config = dict(
    norm_place='pre',
    init_std_o=0.0,
    optimizer='muon',
    warmup_steps=200,
    schedule='wsd',
)
Each number is 128 + 32 x the weight over its row's rms, rounded and kept within 0 to 255. Layers, rows and columns count from 0. Numbers have three digits each. The size before them is the row's rms in percent of the matrix's.

# layer 2 attention output (transposed), 128x128, rms 0.167, rows 74-123, columns 64-127
067:095166082132116142121129133131110121126097084131122109136148045111176096145166070101164054101130120110076164109156197093085165097177121133193164119120116107118109128145153088120178100143088121
058:115089143128174175114173096165126150137187108177072134129118149201101110115111077172141073109093127163114063161163141163079126141117057128178087143103158173145094122137122099140161176214155128
075:196121089185111142162121136102180126095134161088142115102114101102119137147086111077076200095165141188097116139113162139127149147142122121123105103080146112217123121174107161119158160152150128
062:079132121137159116138110151096065125101091101135146125073162053134109168098118133099158131113177141120151190079163129139090130117147127093101111117092183093112140101147115110127170098201187120
062:071172052141159120135123136111111068119037108157139059138138162153183089179176073099107109114173176181122166154090120152100114105098158091117148149134140125091127100146138143112112153103090164
066:181190076139126147134171064097154113084141087129173136097153158128123118152151105099063122109154078110096099196121141094122121162175190143114129103168103131102092130134174126052150105121134128
067:161146072146166097178149139171182165167086188111111096123107156123147105149090160136122185118139159173111184166155123126146134137126148087098118193116205095079090084163088106114114082150130108
065:094079174127078095127129122107150131118102107095148127154088165153060129120145069181135115110079178107105168135176124142140118164141135153107124122125128138219101065177174136114103077150117062
064:111118060100135155087123091083172132125121129131108109104144071103070123108141112127145092127234175184192138147131175142150120093179151123143116101067087197108163142136091138184185118116097108
078:152136178161144122145161117182107111198129087099128093143063105167123103129099156096182098130134131122148178108102133069138101144168124104184204086108148134071136130182109110090161144135110115
068:114101120114114092165163104140096098130098170156136172154064107158067087155149144174143110161122183163141088148120149148088116155192114113133163115058111116158168114132152088186063126116120141
071:134166161124129081172122137127132097161089095098146140120104163125092139122162105116111163122150068107121126123057128143096169152076186107116113115085122105180181087125103143111072149004106138
064:158166143076137114154137155134117108105053080135099160097178139112122103162188123088106088147126107110167114098109190112092169121182088130182089095164149115140131209083150144092162093138152188
063:138131166090156171133146170118163145143099123155121127143110144187071191143138185142170127089132079109175112134122152100155071079085179115066123171120154078114092045099045122097150098159150108
071:150145164080116128120131131115174145136157115190162124160098115179113071143104091167124077115048105155150132105147120130063102102134077132135175110152151187139138145152158131096109134133194114
063:106117145120089119125089119124167078089112133111127156129159184107162121114082181163076194096118138134081149178098135134163060142124150134088084120178117103160124093107103154111107126153150104
062:124157091131177116122122162136075194126152133117113149125135109145045153108114086174158104121090138115234127094151116181122173107112127067144067140094151131076102122085130184127149108111082094
086:104163146108077162152116123121129135121131174098123108131102138121163222125133167100111127139110155068166119139129077133188083142140159139195122114156066176120146167131144093142147090148137071
062:149164093140187153079133112092135128132095123177176092136115081156125158125178105056179164108141080166122188110086072147117078128114180133059180134149132154084144149161104170092158125104184090
064:083149151101082118121114167092118167096144164114104055121089116127144125152094123049098150139118125120117096165172111169142135116166145068164185132163110187114094161078178163089157112162118118
064:112176123193129158143153099152125142116194129127192142071146178131129082093171113179112104097113144135128142154120186132125126045154170123177146119116150091082116180156151099138113100124138050
070:141071140113127121144073181105177119105150099109154138212164131184125163119161083135162174113112200109126100122087149153114083121094159137048086197111177070151086106105109185111137116170141118
070:108127085082155126076176128165164120101125126116117176095155129119115150098084164154098149092143121130131112102134141170132141074111118062095085116096165102125175080112130152188124048134143160
064:113150080085187184150144201161137102098184160120157130145086184121127143068173140138145101150081112103135160137123128120139115110179111137110091156126134160158138071085082107180112163182142169
061:131152127137153171106108141150117160138173075165105124175151105095157103109103130134127079156058090094193147121143094110153136078106091159138078130178088144141142146135118143166166164156112119
056:123115140131134110122061120187101102081113131133121215096138163138086108143110124130165091179109121141128117090113135146127165129121194125130107117124032134084163087090088095135103093115109141
063:128174109139108080255098192144085160128114131153151124141164130114150086162083105201111170114164136081115160132163200104130099104100100139175064070113126136102139109150104137111163176121085112
058:163166076109119123130194125073102119110098179123066073128145096123162164122167121177132096174141150134162140122152123136085123149169087073133130112070113155182134099152174139132166164116127099
062:173120131130146131061148114167131085097150146170174157142047130158121105151112126128207083112067158131087164107091144123154089085104119172142158186158158079146138131113174122103121108147063132
063:133116141071094128146201088122096119098185139142114142144222112131105061164133177162157158121133167119149088120166161162138114142129110081151130080128128162101168138141149129111090096043153071
059:127098162131071117063101151118126127079126179112157091106063073130116138123137140158149098077129168160188222123148136105142104100223120078148119104107126120121153120141154139144141146183133105
062:167155143152144120175055123080152100151154117124108128090210171095044117119155174177164210160137131129167137120111150142114110093120120151128161149130107206073079091103105124120119123128118089
071:162097104161142091110054109082123164148130152168114144152137097083197121074102098134076125116168155122076108134100131124129121133075130174092112163148080136175185136147207119210089098101188091
074:077213154117122114132118140117114107156106113187048133067098164127115076126169145138135078180145078128064107138107145176097072099063113143107189101188127223142137140088171130138112095124116110
066:173094171176150145142058161149131150149121155064153140095121199094108200120142087118146173143137134108141177126119068157181147153119124128095115133103153119127119110147157137163136142152102198
064:120179078105097113133110047150170135076137142105201147132130146058162097139153126144122086073141081097129128105179152115114121149162156161134136099143126156143075129173099106072165135143157110
069:135065132125138089167188156119142161204133057140201091113129099168075105119131071125159124085135168177168144115121156108129181126158137098086120168185193115123099120110150136110133181128158101
065:114073185142111186116092099191097096158144065142166181066157228087064124136149081152113120122077130104169162164094146125137155100072121109151097110170151084112151128102138083132132173108079146
063:093097098115146133141147148118121128127057110134108098140160137116177086146128092135094132134099140143104190129149080137087117121122071125129137188124154119187126081124164114130144196135062081
081:145187119128089142132062139063119121130098094118151130130151056118102189081114166105074159102131146087201158159078081107157143147152216100138109168149120120125109117085141112137098048081116075
064:129086141174173087088157118150101145145103115146136160110117142174145057115154064187139148097097101104113126078102162103091144148139118136115076105137137063099146122106134155145146138142099141
074:092183082089123133179186103156063134155131042142091142078165044115124132092082166109140082170120070095103101150145117116148160149112132123170097128185126162105143136089103082174142133085118134
061:117142179150117174149113177162102142155162067148112157091205153168095112125191140173205120190100095151110115136093113162097106124143131165107150129152080118113105137109124111129088125120139083
077:147130147148125126127129122115123167114078152125132120170087186081199171130122148128119139131115107136182109121108103107152181169158166116061126121147139071162074082137115111113140113180194180
070:147098191154137156095128159119128134141149111119088116129221180120182109141107147133066116091141140119109130176139141181112117090141067086097126072092163152118099128123207116154112136137112177
062:124134094141091158140187170135147183158150088061155066108093141123128168120125073146112129107078154121177118122105115105143174165185135123168115102152090130080106128093133172117133074092127168
068:180076118123115111096134130139167104098076187122062117078113176115112102121164139102114145131117119207107122127171125144132154102142113078113130085093234157109080142167120141142182132141111132
070:113100143175138135142098173119131099124115131095159175077161225113081105127173093195084149065040117150110148156134167154138161137089103137100058064134173111097100111124130172162123194072157171
078:047148123121125096114164085141182144173118079137151122101121107136115155079130085134097150111188127150125127145121123144105163164012170114153138212115135136137106162166076166061139159091183156
064:180182091163094095151125146152142115157175127115121129073101109127103121143105110144151126190125122171130084065130168140144156126112124095111135105177142142081147159097075195137118120170166152
# layer 2 attention value, 128x128, rms 0.0933, rows 75-124, columns 64-127
062:177189132133076122099126119105119119187143145074176150159090131156159119163175119096132169107180108108099177115131097137127146168125137081145105090146103043083110178101126142122104169091200142
074:082155170085189098122125106124099124190143108129150179206115169097138113121140198173085140118097110123179151114138118102088119129145107154039112144149111123140078141117104109183106087086118156
069:127106132125107164137123077107175058134176138145142142175130151125148155202106088117114125120044083124142106139125094075107111119137089133120120069214086150137114136115080153206128128075071110
065:141102132118095100124149147155144112109171166144082129116136136159090169096108191119106104125094074089190109129135154097161121107164094162158162129129127141095112134099085125097122107114098069
070:123065103120108129147101168142091105216070084120108171169109071140083125115126146128165088144129138123170163056117064153172180131084138167143135152094204123112056150145126170120131157083141133
074:131113155132086157104111210077100098144153117128150079125111069101124155090128105102111110127135135124176127138144138133142148163141056129138146079107118142152181166112095154101101190145140081
072:148204073097180149111108101120159109158198122130138151135171154162182168088159127085112139078167087173099067112151106117154087121106154127108070088125146146103081125079107082113162193104123141
072:205173193122162174165160119186089164108079101160138138148148151165095151149089076132128171116036060199081122076147114121124127128092143141108130115123134114161088170099136119091079133095184112
079:144122137116196141153094106090154069053079110131103167086159122123127111116156063147089142103119160101167189141111084144128074122164118154127081171166130083113173132154095099123064169129131133
074:155154129121192188111071109107166131143095146101133137143164115152142139091141083095103169098162092169076138087129136107117124181166146144113073104154115160103069070090086168114122157149104133
081:090128088092154120132136135140207117103158118122086174100140102131140109096104169085142149159141220141160100112131116105087094101171131167113150146130124162146047116136143122162106106235108157
070:137072088122108170038134124137090116126142166128129116195076124136099133099152103144204175114143112114146110117099055128113099167097112127125139145154139121110143019155136115195116195141142055
063:122106119177092096168101118145121098168146119089138096130108119076176143103075054175085175136090138132140106120151082108101128154099076148130119112130128166118213198101155168118122111145123130
076:133141124183202144179140124164156086150168148095035161169122155116149160101170131093161158076191166116123153115068124099169155111121135139127054119122116077089137171143134151099107152127078098
072:109143098123132149090108137088039129146138142154134088147157166176124160156159164147139113164127088105087082137145159124148136151075121134135123140091122099131154170121152111116149080123111140
069:208140158133109160153144131146164102193110120173188114075139118067181080132083159088127160121197128117079148119152122103098102154058074166117185102131130134169132170161130126137131175146112127
090:103088118139105109122116134090127209098156077190136123175099113159126092173090142200146136115104112153063123111106126128135190103142113095118126155144187079123133100068154126143135114108141199
066:131066154102099150184165127120175094136103145105058098150143091142155158135087144156144058152130161139168090107114148090142184132164068126144117197143109100117073131102075117120111129136095117
065:160139131128148149151128105179187148130157013170125090118124098123125155128114137137150082104142099136129148147090105137134163132151064223120092057117128113153157101151103163139068130137076149
071:174046118120104093151119115138096113158089067147144131161111067150124089149116146071111143141138126112121161100085050117107120178150106135125116124117107123208066134099098099079129158075104189
067:107145133101079109074130091148116171218101178162118097129150194117130178148076161113124214158105087142135118113162127063188116111068065127117124154122048147164153127109142137194120101144125139
072:119121124112093113157080171084130079176126176181143146121114117117114105110156110123149130125140132140099115139151140096107137190110096188099134152177112193167098161111133124078163145167158097
074:127073150154084148089110131063179138181055131153127115080150051132147086187101081078152205090141136174113096126143084136143112167173112106172103126116153136132147132163154145104104132145143152
070:176112172200102107133141120174104084129097168172105126047165095080132122109139100152165129042144146146050150163144113141129166159138134076147158092099118125127154123165162108061133108109161125
064:133137090139110116150129162166128118159083067143111135118175093095072152121150141129117137032106169138148117104138097118092154119109089122034113092095172151109121184174163188120142119116167152
069:115087191143166125075145133108131152152198075119148083162111162076090147106146155111136110116106111158167157113066113126127085156086161095127186166102135103119134136124169126138073080119099186
063:166067132129155138123090162140142099105135087145189186130134171117139085084110099080129125127150071136114109092090202109152125135079147160160100113159179183102124161098101124165071139094104167
073:164121091127133092212132126087117175134130117130104105106144159134161113142156131143001155085183104108159134152203107055172136127122163132119128141066131189106133099138102133122144131122169127
068:103142153161131103172043159108165075149159133077159187165024107148176129070101099168045123148117102143080150127095138122102125102109101155128125185107099074134124088137148141120159156139098169
068:149102140161213168216210114137119089096124097110123137154181176197174116120167082086131151093178051131084065153111116148121116136150089146088134146089115180139134116127143106151140109075127111
069:120129077080141129123144129109105131130100149108153107157079141146172147141099094096118073140112133082147190124160150098106153130096152063109094148088141039181166190122154158131151107116050139
075:096116121133102116118172149187107080107105166112130198123173091116047163134133137136155115146112117197090091137128109115123123083115152123099172108114159148181094169075061137086103122107066208
078:181103069116102123140112139141161151075183135148159063166116151094104167123115156112123122081072208099156154161152153102130125182150147180156085118088150093128158104131076127097132158137100161
063:128165083054097104129198126088120184151087120179124084128123102131102118114120123077108128097136099108117099131135185121060104064142217111130156156151108184138125121122111108157110118102134083
075:125117183174148141194131151077114146159102112158115107172095085177123125086146161149131154169073142161102113103143047171170147198099090112098120154107137094134124130146153163097139146079152101
074:144125104094162156091175100157164098148118135073112186167144128150157087129155095076108131164134116122194140148118061158123062108110132165162135124073090128178117107146129114158119140145123102
070:211132104114142079114190118097118181143087176080107129133148083203125085108151126076147111173157111062102129132107092130094106141127215140139159104071072148127042120140145106118180132142177136
073:149161088128157127098114087090118103164171195103151132132073111186105135088147141101130089124162123133193106153163163119189127198147121129126165054144136136105105128109141092080122103174151112
086:094089089104135127133181139152134141141131152163087176101157204117126075150103153138184109161115141150093122078092141076090143081108088123131141120128180104157141152137130098145139139158084153
073:124148139064095197120150100122080089082157138120102116149166195183145138177192184080160113130162173133153110151098122112115091165110127111145197164127056153109109144122124056102127143107176134
079:108114122153107110088092180113159106102169155167126169128077128057087073161125066117154064131113159121135175122115108131140139109128153096188183096091159095099168134198125182124119130197148117
061:155133061137088092099092087158110120129037160122170118125086130048138145120102170075108133094126183091160132088125137118093119136110128043146073129121122092110150121135139133150188125125124156
084:081113102143113149101098136140077126128159129156102100119149087147160158122158133158112141086090123161112069116108153138081143125144084135157086083158137159129192138125122113171129137104129114
073:114115099139091069169117149201142121157114095134174137093078130140099126061184145110094136146107136107113186173084196122112118134133171133176104132150116123153100120139127113095104088080162155
067:110126145104158178124080172177094190077130086191116150103093117070122124123073196106169172098137153133135104085085127138165097093092087122120125140138118133105121164174139108165162172155165100
073:062162147094125132159155109123106154104122108099141083174176134172147129108202121088141150170157138089172111099128139119088144184150134203089113131143092135135152107073137093093109185121158134
073:082124144114105116152137124163120114136172138153116082154106089118160095089137215078114148152208126046101125110128099099089112154105170110101167170103104133156072155132170129052133077100069101
081:227194126084108141123085116122123131094164136108119136149122096095077181138069150114220147166075128116105074112112090120122192118144124151139140106162112151144122185125104117124096157194127011
072:109136181101154171062115152076118118109123143171154111163137144070105129102109149131110127042117129102191186161100123136061123138084081146118096108099112106178137131231109103126179124098091094
077:121149171162122129132092161111139140184173112144153100113197100141129167092136160078114151074099118139191129131136140124208127103140130045157126084118168194111099072120145139135140136096173080